{"num_hidden_layers": 12, "hidden_size": 64, "num_attention_heads": 2, "num_key_value_heads": 2, "head_dim": 32, "intermediate_size": 256, "vocab_size": 2915, "hidden_act": "tanh_gelu", "norm": "layernorm", "norm_place": "pre", "norm_eps": 1e-05, "positions": "learned", "qk_norm": false, "attn_scale": 0.177, "bias": "all", "tie_word_embeddings": true, "parallel_block": false, "init": "normal", "init_std_qkv": 0.0173, "init_std_o": 0.00352, "init_std_up": 0.0173, "init_std_down": 0.00352, "init_out_by_depth": true, "optimizer": "soap_variant", "learning_rate": 0.00833, "beta1": 0.95, "beta2": 0.99, "weight_decay": 0.045, "lr_head": 0.0204, "max_grad_norm": 1.0, "warmup_steps": 200, "schedule": "wsd", "decay_fraction": 0.553, "decay_shape": "linear", "final_lr_fraction": 0.0, "batch_tokens": 32768, "max_seq_len": 1024, "doc_mask": true, "train_tokens": 105800000, "max_steps": 3229, "dataset": "wikipedia_en"}
Each number is 128 + 24 x the weight over the matrix's rms, rounded and kept within 0 to 255. Layers, rows and columns count from 0. Numbers have three digits each.

# layer 8 attention query, 64x64, rms 0.207, rows 0-63, columns 0-63
136134117074151156138118121109134140120119094159147138129126164140108112126096085115098125125159134160096134107140176086141144120132135130128116138166127125130124097110136148134116097134119120
124130139143139123140130122109134140094114130142138106155087128083105129115121171134130127117091138110090127128105163118117099143149146088129192112147118137113137128136146127130157142073169157
183110173122171097115150150157110128136124140125097112108104107150106158151122170072154151114149115106097102145094145103097111139120102123098155107122128110123079105167128100143108142134100150
116166146100121095108147104112145081087142173133154130160111140130125147143126138172124119171102165160132143086127069135136095094116103108100152112128135106108135106109138151118161150141127123
169125108114107120116134130099173181145081152161138119090166129108122142158103119087130105155136129111143128149148161139152113134124136146122140104097129087102089153131128137128142124151086126
119103166127121111158155137141143132100115123153148099104132127134161124101122134113117140128161159105123122102122159162142086139086125089120122142141126139140135129126077140146127110109150150
130108090117131152142118154123076132140081146128082137165134150131158112119185098110170092133133100139135172152085123146132130102122128150112084121116110135161110151107125142153107127153073111
130137110174169166139090075133141096117130105120122116166144146188104129138104172139138144107119155115133115155123152118145123147117147169101127130162101139111173105147097136111099114087106143
091135102139091145103147124115122100135088138118135167164089088131081079145134146117156110092137135125096152159121150126150164128135162150148144132117160104128154104110119150145144146130086140
145153116130179132154136133106113118169084111124151136094161096115132092125184121114114136165103156105117113127142103084156121133159127167090119116118103149130116153144086150141126127145131105
124140123145118123098110154119088143103144144138102130169118133123132170129121130077203141119090148127116132144147098138158141136153104117127122142118151107151125104119099119099127113139147128
152142152157136095069133139121159151080142115120176123167106129149083134162172103135093126134112151078092148148121108135101119141124118148120183140141145114163131139142150165112176152111137137
116123127109119147098096134132144127128130149111151152130122115159095133152133133106116074172126123141133111109091142113112133136134127128146131154087146110182114141106135117139168146098122120
097134114102116157129139108110163155115137156120152127114138110119128166105160123143107154118097122117157134120118078148114122123143134113182105095146107099161061154118101158113114124161092093
128126091091108146111116109129147137119065120143124167120126154129138122135120113103100178105160098141153124105129168138121164123159162158090175094138120135117132144119135134148129139127143122
144111131154151116137121138126101135152148146134143146097108168145099153136100107087115122110133117164189138141154110147170140137133135127136137138148111100159134130086100126133102140117147128
123104102167138116144147108149150130120133166100140126109104166066118126157146139131151135119156149102158138148115133108136127134141130152138119074106129110114107106121131121139133127105113147
154152127122128166127132130126116153117094083123105159121125111100096133139177141087099122112146122175152128120140152149106143123155134174137114100124100137148126113149146114134156085108081101
157145123169165140119109074129137132140138145105102107114140130132138100107125104130110112101104136119158125063156160144130156102169114091151128120116149091135093116132074180134094094123179130
111143148121146167127158133174138134162172108119091140109075114155140139111138113127157104149143125126133124146138149142135113149171111115133095081083173136139151116130111093115090122127124072
114111116078153102114136078138108144145157141141098124097143136124104122153133078081075145100112152128131140132106137161113140114106131152120128146140145132171109124134116168112106123114107127
112130165126127148136165139113155115113108096139117123150145170122160142125126144085140132137108109148105138154073139072134120131149172118111105104163143112110138164143136122134147129107143156
161143141072136140101122136137185120151114127157185112137130126078100134150119150114146153138127160183098131118128112114115104145130159132142173127120146131142099084155134132148142149085103096
131153141086130156142143158138124131134102125123130113132172153111117152121093121091117136111124124120114103131137161125154104124105135090115116087157127121119143140119184162125139175134093130
131088125122156143131112112104105123127141115132135136139135131194113111114171135179128122111123153088144125125146091125168110127144096088123140149157135093124156137146136137113118072123074154
107125131139114101143146136141104079090177110104147173121082125150131126115122113130113102161117150150120153115122117142123100153124100124111121136132112119131148108183135101101106136126143145
138151148129165106179137145120126133094166161114154193176153080165103126135142104128133134165109181121124167130099113126153101146103142115110143120128136132100150134126155148120131099122096081
097097171121127101105138102125101124120124122111156124176126111150138114089163104125105123133134136108119162100132154127137120121106110117142155115105146130132139119134112111108118155151100167
151139096114110147101156105098141150110148111086118134157144113144104152143106126106129141114147135163111130148137137144135107103154123133145099138127144129101133151162149101143130156088120100
128088159122144108120128146133103122129127159123161128107114086114165162151112115141106125118125101130152152162127112188150102129100141069084122162131140100140141133148139166075084109151156167
109094134120134074159097133079146139110157103117143145123158109084075116098126159125187116120134140083122122146138114107125135108106146140124125143148163122124134125142129136159104136127128146
138118086160127171158109135124130148116152108103129126135112152136163137134130134094127138118111112109156153131120147107109160089116138135132156140104148153123142103124127148130122117173104098
114121115077121135128141106130119145143111090110141115170148117093170114143137157161141127101151133077135165151125134111161109146104094151174152129136163124126142150101142117152123175156064106
130104134103139100143174148117171116102094146118126095149114145120087170180060134107125128123138098129084128148126138115119099131144110115116126180161131125113121166178156137140107185094074126
108094137113124103144121115131111109127133162128166152095130088141128152096142130156068125129093115129162122094138131107085121160128127123158173104125141190141106167123140160093162151169134125
154120108111127100143129113128126143136122177121163088144148130161141117131121108153132153130143162130126150113119120121115156108055127102127138177139137136117146138106120228084144107115137126
191108135106160123135151150147171127136087100164139146119195154207118111089122143103100132099161141137153132086147141171144114128085128105116114156120104143143152128110103114150129136168136166
103151066135078149125131118162174103083166145058189159163108106136120133103163107093116123145161152107142191121111110127104139144108152146180112148084127116104137088127134091132157168149118090
107110095125116097062131103122125145143095139170183161090127156136069113177112111090056164135162176157146130137131156152123152138084133128118193162150137124150082108139120140133125131118130161
107138148108148109143156147142099122105155107105139119133116124154162153123084148146142129142131134148076133103103092123161087175115109073122118152130115135144126120140145084115107137129156173
128112137156162128113153097150090063140166149129107140119135157169144122109154101184116118120131129087191150073164131142156165123130101127133115179123111134159128093131072135106066087150110127
154158134109083163163134130138158139087152105167167114117104183107084121163124144097152132133145158163092130132130102107155121136086148146114145164108120163101157120101156116107131151121108134
123149070134121166187102131134146130166102110129133155135179113092136102120147151161141143095143164112138110137142079103101143165154084159142108173128113151136107126113087151126110126127119110
121165085115110149100134105079100116122120129130141136166162117160109075153129111133117152148104161163086131107158144097148150139160102146140140114080157097183149135102107147125144137136103132
107124139109118091115108129117117097116125098122146159145098093143119097096127148155123142109079137119142150064148135130132081103104118107097202144135126152096177111123098092120136132133159151
088093054126080152168143130147162110122153124153110126105123139155164159117110137111143131121125123133153156135129128158134164124097122145144125131162100087123140152104124139155122128119149123
165127137122122140129151106122182167125121155099137155099103101093082115165168152142101145160116140135146108111088129106127106141115132158134153109123124103150085096107148176135148146101130141
109111196181109114178145153125102089101169137085126160130112105120110114107144173152139119137122167070117135159127125152120160155146115130148156112107161108109128142108085106126131141162129162
134101156143175117119141136094152137111126118158155146111085101113130104153137171114129132156150095086129095118118093158133153141123114113142131114073167119137092139151095103152101123115133100
154129119124163136121140128131148167135180119130144123116129132163129159091114106136086153090156146145148105100075087187141132104153118122081104179117121093173145094124104157148114117140116099
075135182128063096120113145104137102116143102122135120128105135138142160132160142129136137155157125165138097102169112162129138144150112140152108151102145108120085143142132098132127140130131120
115126129125154176153129088100094149146130162136153140140172128181130117078126132105114105115156143111121149105132163147167097151122147106112102117144123121121204126137126179134120094145097099
136120121098115134138125111127186136140140132152176104119180146110108167081111084156125135158127131105144127107121105098091085147060105115139148138133140092135105151114110124152130081173106123
043115162129165093133156099138116153111161074148127123140147143079129100131100123120145129126121141095101127124130117142151094155096079081124122139121130111141147130122159113094172164109179130
114095075137112119164161122085150103117118145110111104149156105084128109147114131119110156119143116101110116166126165162179111129132135122107106112171141135091166113149159097083094141138126133
132172151100146115146110100135160093137100156144121102107185139124115183143080129148104135094109118115132122120106127100119141107109140090088115153163132104107131126134111150142112153111163163
131082116144143140112142124104133102103142091095117140148127179121097137149111121123131156096144120152121155172085172164113148160167169150130122129144128154089139118156136151135139194073159145
128123145131126122126144078093162153127073107158115093126118135119101151104116139141085150117179148061103152144104167087157130134104180107154165115165105145105158147090109117148152121080119163
182164136104146111132130119106146143133127122162098090108120085130073164124146123110145128116115160147125097123162136188123096170128103098157162092147176158107086097140131126116145129091160131
116196103147110150109151135112120135099133137057116177122120147159081119197113146114139117140136129157166123155129137117130139120140091155139104161143099145100145131157110102171186120152155098
141147172129117115125146128136127134135107131150089112098156158113147167138146117146095173086137091150140099117144150107124136151058132117100150126113135117086096165141118139160114126154114176
104122136140129159130146112179118123129124093103093116139135139126115149105145086116098088115137138098132103089104128120119124137138135119086185096168148135153151122168130148140116110097111157
130113114115117154112132147118131127074120122099113118126136132143113117125199131157146076155086151104118147127105138144120141155139140172088121136137100120128070148168127123101108130141108090
165115134156115123095156130178193112179131116130132101129140151117149138136102165136139164132114115064081085125109135127129097132135077095128160115156142111120099176152095124122141151132121094
# layer 8 attention key, 64x64, rms 0.205, rows 0-63, columns 0-63
109134146063134128148202126111120119112102126128108163102140179147118123147123121091137141134165126151099127114123157078113113136140134132121130118115149116134135122160113160161115102122113137
170093148149157118150101125125137143118107111163115114149106121103114123114130172103112186111115120117097154127129131140146139116118120112168171140162129172107126155166155123146135124125141135
168078167116146094146135158148154105158106154144095105121115096131113113162145135087140101120129110109077112118081114160122109160137136118104144120124149116135134104154114106139130152157122146
143173149142137096123092119109130150112165092134171108115140137137106138109115112118112135137122135157155112090174086068136140119163146092125141146142159144116098154133135120117164116122133138
140135148107136153130131137180144159126092162154123107099142138132077102154133125069102110113133115137132073133138152139121128141083132153112113128091094081110127140128130106150062121106145122
152105158136111131141144132119144122090100119112161108104171146125132141102143108122104146108148141099133119119153144147116105133107100092134129121154087129132128122145106112100144121129108152
116110130139125151128130134119118154145106110090133147177140118122157080106147137144151088155157134136103085132130135122117126132125166112131068113121160101148107117111150110160091103142141125
145137129147127146182114103111091098137132144136121124118101130162122123150132122166135137100152127089140199173105146079122104162098147118122128127142166181133159118109131095120142104089125103
139122114150099149123107109120123109137099151124130162135100095155108115126137135132120137113131091127086125130172138106143166132145125134171118134109155112120134138094117105112121105160108087
133135095141189150149132139135142136136116130140097117134172147109146129117143115107089160159113125104134136164132144114133126123184141127086136086139134134129125136112097118124115132119118076
112155160111072143110133157135097093125136128142132074136106140121123116103153129116149117117093106126093124138144083143126134147132129121107107126129158122131102129092134111099129090123160113
137133124149145123130123103105143104141109163134154092127109126117089092132160150136078102165119174099118115132144094147129150107131080134126120137164153137086115172176119135116179120151157126
163149120164111129097109127118103120132117137080132124133118124121073113167129163112136110181106095128151160127125098117140143130147129137126111125149132097151110135110132118135111150158112129
092118116109099152148141122127145185115144119108143088151140121120117123141172092121149157156100175134158107116094119099110144122117132117156110105103090080156119126154097156137134125157142093
149099100123112158132138112125168139129082112109124150127106140108100136134082120135110137141122104107138130121128160167148156080151143102144164129086154122138096156092114131179106156098159141
102090139140147127102148132096127117113135166118135135128122156093083122157132093116160114117155107167148148181123130129118110130166153106113150104115148129134131114140159143124140116119156137
142104127162115110100149096150146135142131149135139187135109137079132095143135123135122135103138133116144133162123080144120137128133174126143128107131137099129078123142143115153130137120134093
156154102104144169110140090117137136116120146112106168117094144045120119178160130084133106130129129114101126107098148139136128106153104139165100124099139120135134082114116102148118141109116120
132137148149137127124172109114107112117133156130102088117115089158136172100145111151145058122127142129152139120110147103135144124127124114175169112123119091142102136113104172130117116085136102
129161173129146144110181132123113090142162101126113150137074112147141141125175125138183159150101124131133117139111143117092139144129117131129120119069120135165144126165161106092107126152087108
126116128096140152116142102109137123151162158110096131135185139115087145138122116132125118130133175110110123145135137130109171148104114124142128120131179151145084153139114173141140145143111151
130115129136110128131113105135154114100143102120120100133133131147147148112117146118091138115109060105128140158086136113144104139159153086141078110167127129094136161106148094140140128114128151
168144149085140143118115103100149165159105131145154103123109170114094139134093164104136145139113115115096108113126113101102077111147138126148140122147153112120112109141150136132126150103103109
151175125160128123122131129141148128132109131139110109142170145107117113102099116107111152161130112133109108142094148100118110121131140093132127161120136118141151134130129133140136106088128151
121114092142150152151115114131099147150135144161126118122103099171113101105170125139141132132144149144153133109126117086146094145142115128108103125157131166129106141115113152113162084100111150
110107146127113118128144148120126090128191126100178155118086118114163140126146098136096136146114130116118161110160107084137093120137113105118129162093150138128116118158108116098123102126126121
123167126176148148145059132114135112099158130105133112092114161167127115112121143133106137152104161125168161114150100141112134159187178117116109176149186146125105107115148126105115087128114100
102138183165106119104132121115142159142126122124116119148129087154126127128127113164112116133136147098140135107164157101145114136131076134124134146137132124103107120142092127100137102134131153
131147125121123148125126147133147117137149109119155118091128082130113119128132154112122126129116131146126172137096134143122142116145168125152098184108175122108113154140145097132137142066115128
133132116088130116097151133129149116128126151118171129123121104147157136103140080123117131151125132143115132133133162104118130161061117058097140118132109138105108112125159186080129120158152150
110113124139120111139101125118153115123149140157087115127149150104144058107138129116121131116114110125152157136169114117098128140125143160121121159132131128106131137109108151122114145139093130
097121103132114143141119134123110127160135140091103127152136148151161127120136095117131110127125101124140146140128128166121137087123157148149146145106130110117118109144128114160178131156142098
111110086105144143138093075159122169137152064119125108143131165132131134120168132130121161153136136089122150123170133119128084122082124179119072068107105134144171119124128160137142108124119147
132097143114120179131134143140176136129115123122151123141160150108078151132123133175129116142121092134081143135172129124110087134079129117141118132112122108079103150180136185135120175147136101
143116112094152076151109153122106184114143118123142119132103075181147110134153098144108116160091119132125147088121107124121120102097154121143164150194139103159113159146121156122150132117137150
141138100102142115084093122136120138113124132118180132098175137138097123079072108178116095118150147111185140143145106145141128096083124106134133143135140122105117125092128223089139162112175151
123135113105075138111116140136158135133124099127106075117197147148124118132147103134136122115182151101086139130117176103140133153109167095090109145121122128152140113151122109137159139117120179
161124061143108142144105112104095128123187124088173150149084123156123088168139126108140099176138166115145172166153139119125131110110130141191120165081131120101144076098097081129171124112161123
115116120080112103080098123082125116150080182112162151114091126137077152191138150148065124134167177131100122106113157124135119170079133105128163115160128119140143121160143169124128111143101156
149107158164126121115161179151119085104126118145113136163127153144107117134120130119138126124125104165095123115154099104104120128142122140108121170102131142144161121133091141082120146176159177
131134155147160096127115165161091081121132119096129111108140164167169103123160092114133119099183116105145151111113132129162152127125120132128156163133128113142139111138065101137104084179091141
131117117108116149164120135128150135135119148123121127105123159087133110154103132151110121146170132183066156157186122111098104156085147157106113139131167156113094086096174152138208110104112131
161139066118129125142135125148159130141117098110141111135140163073143108114162106174141164126117182122163153095135094109124118102139109147124084157135140115146131122084131156152129062094114085
096176118103104160094135125116074104117118122128159159114147118164094119112131144151109179145146143116132086091161149121130136144170112206108143095147126110122109106083136172129184141144099098
090102131146110116139114182070064101116139139160115082122111117148135136096151096162125162129088128149134158110156163140128109125087115151100143106138147157126127141133108123084176123096126146
087083106104108152099122138142152148140191130106135092150161131150105138128117076103098121110131105121134182131131135147140138142117137122175085143094141135130146164071144113130123121094143117
142123072163151070121112081114156168090093133127143166154116108087097134142134132123081153159149122127137113165146138090132124127128148092119169134141098147128083127163112149140190137081112107
166111166150112114102139124146168119110162103130115120116081112141168090138120145183114140108122114099165143102171088149135137150134125133113144147125128128125158110144083086096147102129131103
121132145179138134118173171129176155135155093104134128122106095115095169160156129129137116148119121113108150136107093153120099182145136114079143108130133118132135092128145141098140153120103103
162116072114151140147152121101183097131171160081144150137119158131109099091145086093128185140168118123113087132111134143126128139154148071123102113099173102152140089136118135130114121173138173
150124183121079099084111152097141131066144088106138123112079135112134202154097114130133120103091119139133129121170117120147111148157162165119131156150123109154126111111114108110134137106115124
139132143115130177126147116125080141121117140089143099115168099187131108065121106156092096145142145148102150096137177145125115122165131131107151099106106084104148121116135106120104155117123115
131150122107135108125144102160198187171145167144150090138141123175167113129110143093132158163135141129113127092134151138115094149073169144129107168095115086119138105122093158120084100130106155
093125165155145115109121132141154156121139086101173089122126161101131160109091142120125196163141135122077138118141111144127131122161090129118112136147138187096132122123122154061138128128128191
124082140143121180128154092133112130159107120137162110134118145104171100140103140160109122127132107103106127128126140111139102195125104145127138162118107107127138185137103108146167158141167184
167092099119096120109124116176161113146117131163098096131148160123136162098092104146126151107119126122139111130116163135128154063113126098127187144165121139100144129104113174162122155135135155
120084105147120173120103092089155083112139095127139149115117167158104159138123135142127142084154119118096168152153113101156158123140121076164165152122101139095085107146119142149132125128195131
109097155140139137115125119136155197188104117139143104115126123156087087116101117123127101079138107131121112112155185140128142158132091098109140080136129096110174133176142168142139088099167186
149150169094167116126150160068140182141102147178122130112144104094123137131143129093139159080154181126098073116121120110099090121140127138118187142152154131082117161158102124104145105112167130
112129109140075135160101115145129103106158143143128156143105134142150141143145092134124126159139121170163151132128114094114168118148152139119137144124122094059174116162145100106157134148078077
132094155104106067106097110164126133137104130167078097103118160140156174154127131145112126124132100117101108148126124160139140139113141107101126144154142061127132126168136135151105151088133140
151102133113176126101173093100126097145153117120112095146135133147103091106125130114135152106155119100155147147105174088175127106143141141121159113148121122117117134146119144119108129102125132
150118103126147163121102106124143139095152106168149167131129104119130092165166097142127131129142118124137109081107148115141149104097154182124117143101102138141071141185074121124095135098115115
179158123145108154130130123139168158143125122172140086120144150099102156107169138142121116129094050050129108143117143108123113113114141130101112125166095111103138165103108136082128139093161118
# layer 8 attention value, 64x64, rms 0.175, rows 0-42, columns 0-63
103137112114129144071137114139088126145160123166163164130146083149122104034091119072108134178178114137167082132102096147122153138083132138130131144151141125103108090131129094137128111064124104
143164152084094116142130129135111090158158181116152118115151134131112102133122154131142114146079157114121176134128173161125158132126112108131172155119131135159122102147080134146097107138159122
108162132121114119134164139131123097175125097135165105126118167174118095150172106120133145133124094122150100138165151131097121157114149111124098109133112153137106144136111160128098107131171112
155119157167096105135108128136123140181145122130084092115123130093119142095152159083137129129124149159152189145068113150120135145126162132106103118158172134152110152092133153119111090141102106
146127159119151126131145126123153081106145114091147158129115161165098158094103127132164134098098124111102088156121156093111140166146168139142126154126137115118117089097104158120124118143096164
138168134098132141089108099100124136126111118122127080119135152118178159155166102141143159178130119115120132145122135107103142069114162128136155097089124146115129134144113124092144096140130164
120132137115149146120186136131160118146096163108149107148112148114144122128103150129145126116098108187136177141174141153110114122116089124131116129139138131099152110124118143115122144149150113
080151102132129110136137125126120123091121193131147114109103111141159143142127135132095112132125149147169124114103139103119131130140158177155116138116162116115104130100145094072135127108141096
144139177121142147108114133186136120084133125140097140149110104162120110139121140113145109147152089098142092122131114141183112131108092129111107125159122113128138155128119140144099122137107117
111178124126090083137135174160134134161140123126097107111126128153136141095063148097086124156122174163156113132160122166104153121137136138130197104154068100142118113140107142129160142102132168
119118124106146138146111111137149115138046144133124100122140114135109116112147137141096150147095129134144147138103116076143131092098118137166133102126130117122102134139153100113083097136159159
082114124109184100070099151148135116174077161127123151148156123161143149125137070138120102114129152157113145131094100147127116127120126162124109089152133112118150099105134132111145153140111133
127119123171147105128138151102140094105088128137107135147125146117151127100095136090118133100101105142118137149160090165141144095130143135106110167115091118142130178181098131156110133125135122
096149083156111128157159167133137133157130138154162138155166106185121159143146118145120154097147125124141127113104151124087122105168121132092132132176126109121109114119119162080154119130112131
160132121132132124141099107112089155127109089110152157139097081106126118162082151147118131158164137126134136111144125126103136142160157120108159158138098159132146170132111142105164100124133111
130117151158124129103098098118134122145131126108126142115107148125160121127103113125136148094101160100133067090135141144078130133136171091122126147134104112172088103115131091102151114145101113
159107129148167153113143090121115133134167104101128127170118160126100113130104143102153152174114171104146154139123094150150098125146111115164125126103147086146128153098126142124106122142125131
112130168133164145126131073154115137139122128103118151127094137139104145104130173119124109076102119133133112152112120137115093070093114100101128138105135113135128103093107092135116120142109167
112172179113154161085158092121140125143137145125142137107097151111092047100134128148152129105104132104132137167083101132134096130115154101074094131123091146100160162097152140172118154098166157
089161105138131132096143078144138127141110140130112116119134167107120109114108162108151169150095128125121168111091098143141103187129127160112167163107120130136122092144117156112089138143122160
170124123137114115138116119136136137116156107128150139123149115113123147090149119107120114134092104146133161099114138154138160134117153122145117110135120149156162118110142104114093138135122126
171138154147175108149113141119120160138142091103082113168079115165134166136130168140141114139118133096125124098143136132117119103138109128126144149158074092063129103102126148110113170143072144
098113111079142119138077134097141086106092087114161100111121162106164155129106168113119113125149160129135170169165130125121151121152150100115108129125176104128169131161139111085117154136120096
133070106141123100119141125136135150155127125135147136141116120077127114126133135151164088130141121146137088072145125171199112121150111103157133130102111104077151149144080139146093120125145141
114122101103127111107145163153135129076133156107173159153160126134129150124105177164126190139149141132144178113122142101128112160088063130130095100101111139151082150178131129142145131129085084
141135136152151150139128133128136097143119118137090159116125082116128096127113166158173079151087162166124099140075149153132108142114132131111137142123137147155136111130096159126127112145153120
163161071128116076112105101104142119090115145123110127128148091133105125110134136122154147132144144157153112126134152091120139123123073120095113086124089133155163163172130128107082100158157120
144143155134142111150101121125158150118108124123142139111084137125156073128126128115136119161154122104082139137114124154140129090140117133126113147162118112131086119065122105131163078121156131
150114110123156091121132147124110112139121132127104153106138117082130142122139165085164146167126153106153140110122138072125131080133106119157110160128106141115132071131129118134153101123089135
119122087144161117131105092135159103113139164147128104126109139163117118147102114123121186142150145151136126155149161121115137120101119084171114139115128154153153078120127147124148152119151119
152135104101117109163138122110060081096089140113096137090148138135101129116141110146116169110129137163083143135154105164127111137115145117142090118134133075137142133148146108137119137124168111
134155110130134096180116163165146152070121119121136147125110120156126149112112125123149127171100167161133108122116125127087125145165148115083109114116129158124126090131087137160143134095118146
154118161132157121074120118039157128142159153126123160138127099126171143081115082089128137140107090070102115124149172117152113121127154130111113111148149145147160155135121150137196112144126130
143100152175149122133085117118125115129135164164081140163144114144107103153155165163159136153096126149112101123134134121123132126146120118114102127098114116124110128128082081133104145124116181
144117114158090148130133136141173151096128141089131117145150163138137100107122104120136113077139112138084122171084094147122092126124093174122121131198108126112149161128092101106118142164099162
149109109136096109124127143070128161139138127135111114166117126118122096130161101111152129153164127139122101150159149110180150095156088122192122154136090109125103137101162091137103166145120149
105168129138138143140151164139130166122125152102091126095119092152117150130130157091142112133129119134144131116170114147183124116143140131102091181115105112144098113168179099139109115117167144
156128126094130149077114143148114115089130140124106152126139178162139115140129177142145164161109172119117137165074138091113123091105130125163135128175152101153153084092117117077138129140124104
103142161074152147135143122148138130146166127091162104119113147147095108152149132108109119132112128104130111110122123148126138136129116152096101123136092116153125107125121134138149121161125144
105140137127132091147167097126109099133123165118154118114136112121111113129158117137108108136145113102115124140103134094189135089096164160143075135139148119111104119107136120137096051099156105
141122118140097150153082150151177070098110136128142117136109038107129127067165143129148101108148194117134089133120125105165123166099120148109187107173124160092162154167147124117117116164085120
124130133168120075143126111095109115159124135125127147106144134155142142118079180091118142123117100108152168132117147120101148080155144121134119146161144137169091143165133131121157115142116132
106143119145135102156124136155126123122133135110155107077143083108122189161166131140166117109089113129158177151121124145107184112136111133122117138082122111118142136130131146122124150132126115
# layer 8 attention output (transposed), 64x64, rms 0.168, rows 0-42, columns 0-63
150100144146094134134143091151146118104084134078107121121095150155177126173145121173094111084128136167129185123092183091146136131151150131102151134120112140132121151102128142157098151085127147
146130078142153175150117133134144141086111084175133110121098162110130099134167122128096143124153129129120096074142092104128089120135139151109132121119142140091113124152133135138152158134126132
122116143145136118149120124141110150109122164180119138153090098092143141133126158174127125124130147167085135154113074144107117111116108101123146153144131153117141116145153129131153121152111151
174148124148122109145109160132084112124124171106167121122105140150103139168133134137164079112161073087146111098136144098169176146109132143127199121128121159129124127151124103115162186091137171
083138121112104135124088111103123121092135096170116102098099107121097123175116097134097093153155151130133164123130117129140098079137093109118086137155106181130121108110139096109144119157143100
118102123113108094163145170140122109128150121163165151103115119131081138129127141132097100131114135152111076157117112165128094140113121093135121156135151119156124108149151143128130161089101111
122135117107115110160115089113134156131135105183101155164161112129125106117143114141124126151087121135123087102095113087143135133111165115140124142110098145137149122139132150151113122154133136
152091122147097149108132136116133082146150085117139125108124148125104175142140090119160151139140094144146139114159110126136167153099109069099120138129145134139156127111115174174112170113118182
081143080175100117114146097140110139143137100113153125139114133127148108088140105143102153087095157100101145125119149124113133109162101150154118124124117141116125122134098120098108103103154132
150115168128173193126144130135163169117170159156156130134081168120120124175154111155164133119107098091146145141108089100136145158140141124145114125112135112124148157174122137181091106145146088
169112130122111135121130148135104107138188107113125124125121113131170107103119138143164140166121106118154123117144122117189140156121143130090099147152163161171167138113117154078180188154132110
134129105126129142139153090143103154104176120064098143132109103118132140122098181163108142116134097164162124156102118131137147140151154085177108092157119157131113119143131126172130109136148120
108117146087167139125088122161108123121162161129137113115151116175127094119152077159117110151096153100131120099102147137137122108116118125130134094160145096132137099148113146129125097159141147
125111150137159115135103128117123110119135127119086146121099165058171145123122132134146092135147102143132119144147096128149146148141111105141142080107102155138131130126198146160119107126144128
139162136129151097124150168145164127134148187165096090089154162132123154155167108096168145109120131125106094151115162138110145125127137114144128155112151111153122134134136123129150126144096139
107132123110145098142116147120124145102146116149134087119131145114115184140118130140100111137139133158118165179135128131141114107123141119164131109124145142059158153136148144148141100068130113
123132106114109138143099143120117135127108122138109127090178101121121142090117110166094124062142132105111125135125174116113132157127130188123128152180095177095128110130133117161153140140120111
123127102112108110098129151081133124113103158146133091116095099168147081116076108150096128144112142131126145117127127067127134150144191114128114130124105154128144133128118126120129147141149101
117120113100127119157101123086137145088121143080139154111130120197141065115150125157083113143141123203098141116158114111101161130115140180177130189118139138136124122179132128107142106191121106
140092102107115116163112152105123127128146135123149141103126100108149076125166087157099113130144114153155110094160119102095170091104122143134097128139114113130121159091119120165154115142116084
147102111118104143136140135142104135152105153115128131149160127119132113189116159129121119146184162112147143134129155124178130169148130142107139133119145111095107129142107119148171169169121157
125155119098092125124153150124165137135117126130111130106149112080111087107055090107141125097095126100117138152113100132148181085155150111158135107113169140142129106163134110150156076114178118
129176154135132144148176128144101131151155156166134124122175114132129147147150105135150133142130116158107091066126129137161104145096119137120115138136129130130086147138107139165107115109112179
106145104122132117121153118148109143134100132126107153128147083159129124120128118110105160095110158086110143131061109138080132129095152165142108091105141121131138093105134129146126118204114100
121149147172154157160115124161093078168099125175094108133150183126155129096157136139122108126109083107131106133136137127128134149151143125124119126160107123119194159081113120137082100140149152
140119117092109117141150119142129155130140101155119106111113121146130101151141110090096163121142099102083146111153142128102145121164119105150150113090127107064139124119164110127126175137144120
120126143142161162182166157162092086143150120141127109149136142058183142142151124117108123132102129098108114111147092161144152164123113133157124141128135105096105123137124108119119142117108109
113115121118126102084127124164139181110169145128107124135148138145116112106112108128139115128149129108147095124138132150118121120068142140120130157094167106112163127191130118102115161094144133
152159146133097144156162138136172159133136134130130098145150165161119135136080116157127098117148128098127128118147129153156145128123178101129152108123137119171108145091119137123097148144129114
141132169115134120118164157092130152094137092120140144135178120133134161099132117132108106149129130092127127111105135136125114152145128089088088177131123120108103179126129125104114107141132163
112136172085136151100138129165156135139140132136146126168110124099136127114178147072114113151119132159120118116069156109133129156110121128122130122144115176125105121144086118109097113130133148
113089151101132161088148093100153112146178130162117125123126149143144129157120102110119110100127122122121162139115141141142146110119147111175167155134098074119093145142124088148147122163142139
126134126114083178099172152132118089139146110130132113123091109101077168147173110114128151118091107132116087107123187098104123123146109150092158129100157099135115143152106081203139163114130133
101156136142118151138103129121159120111133136123171131121107138174091156149114150185130156139132137156100142111142068143146099127118118106073142138129123131107158135086136143130153147132134099
176114109129112135126090188150155131117094127166142145140138175101142101158182108128134099162108147091128146112135118125114122142087137153078088174122110138125098188097127148124070102147091128
094152161114099092076103158143147120111142140142144123111131104168102162123113143152134106108147137115132145104150131126132124126146105131144152150148132166166119136057100145134079137116130163
135096132100101112085111102133157112109149082129086106118159094145138139135069144128082136136118116136166125121125097131131155126154126088130144167127169093115114125103111165144147149148146138
109137111173124141101127152091104105110098152120180090138133157139110142116148138153107103127147132118119131116165110116116141156130124108130153107150123149120092151129117183134139121123127105
144115121123134100136153123105161129129123118163099114108114126094118120152115140142084149116061117131141105151089126111091107112134126072129137115143105161155091149152151142103126117127158118
121155142098094170097137132145126143103098116097126137078129139146118157117137109129071152133133108163111099118114129128121145127139110059168089143097116095128158108125091176125107111127093127
140097120126125143124092097165126140155088134185179123134153130143115099129167125075111190156140189127097133121161162150102072164072100186120132142173146131083175150125089135089133128117104164
088130120112084149124147129140168103116164118099115127134175132172128097191108117161098143117129124098123151133108136119105132156121168188110140106111126093118157094155162127154127114116111121
132118085123142084127139074187157128119107117085088094154139135122137099111089110128143133124145131121144113097110165130145138094087123127114113110157134134175139140148138146109152123115116150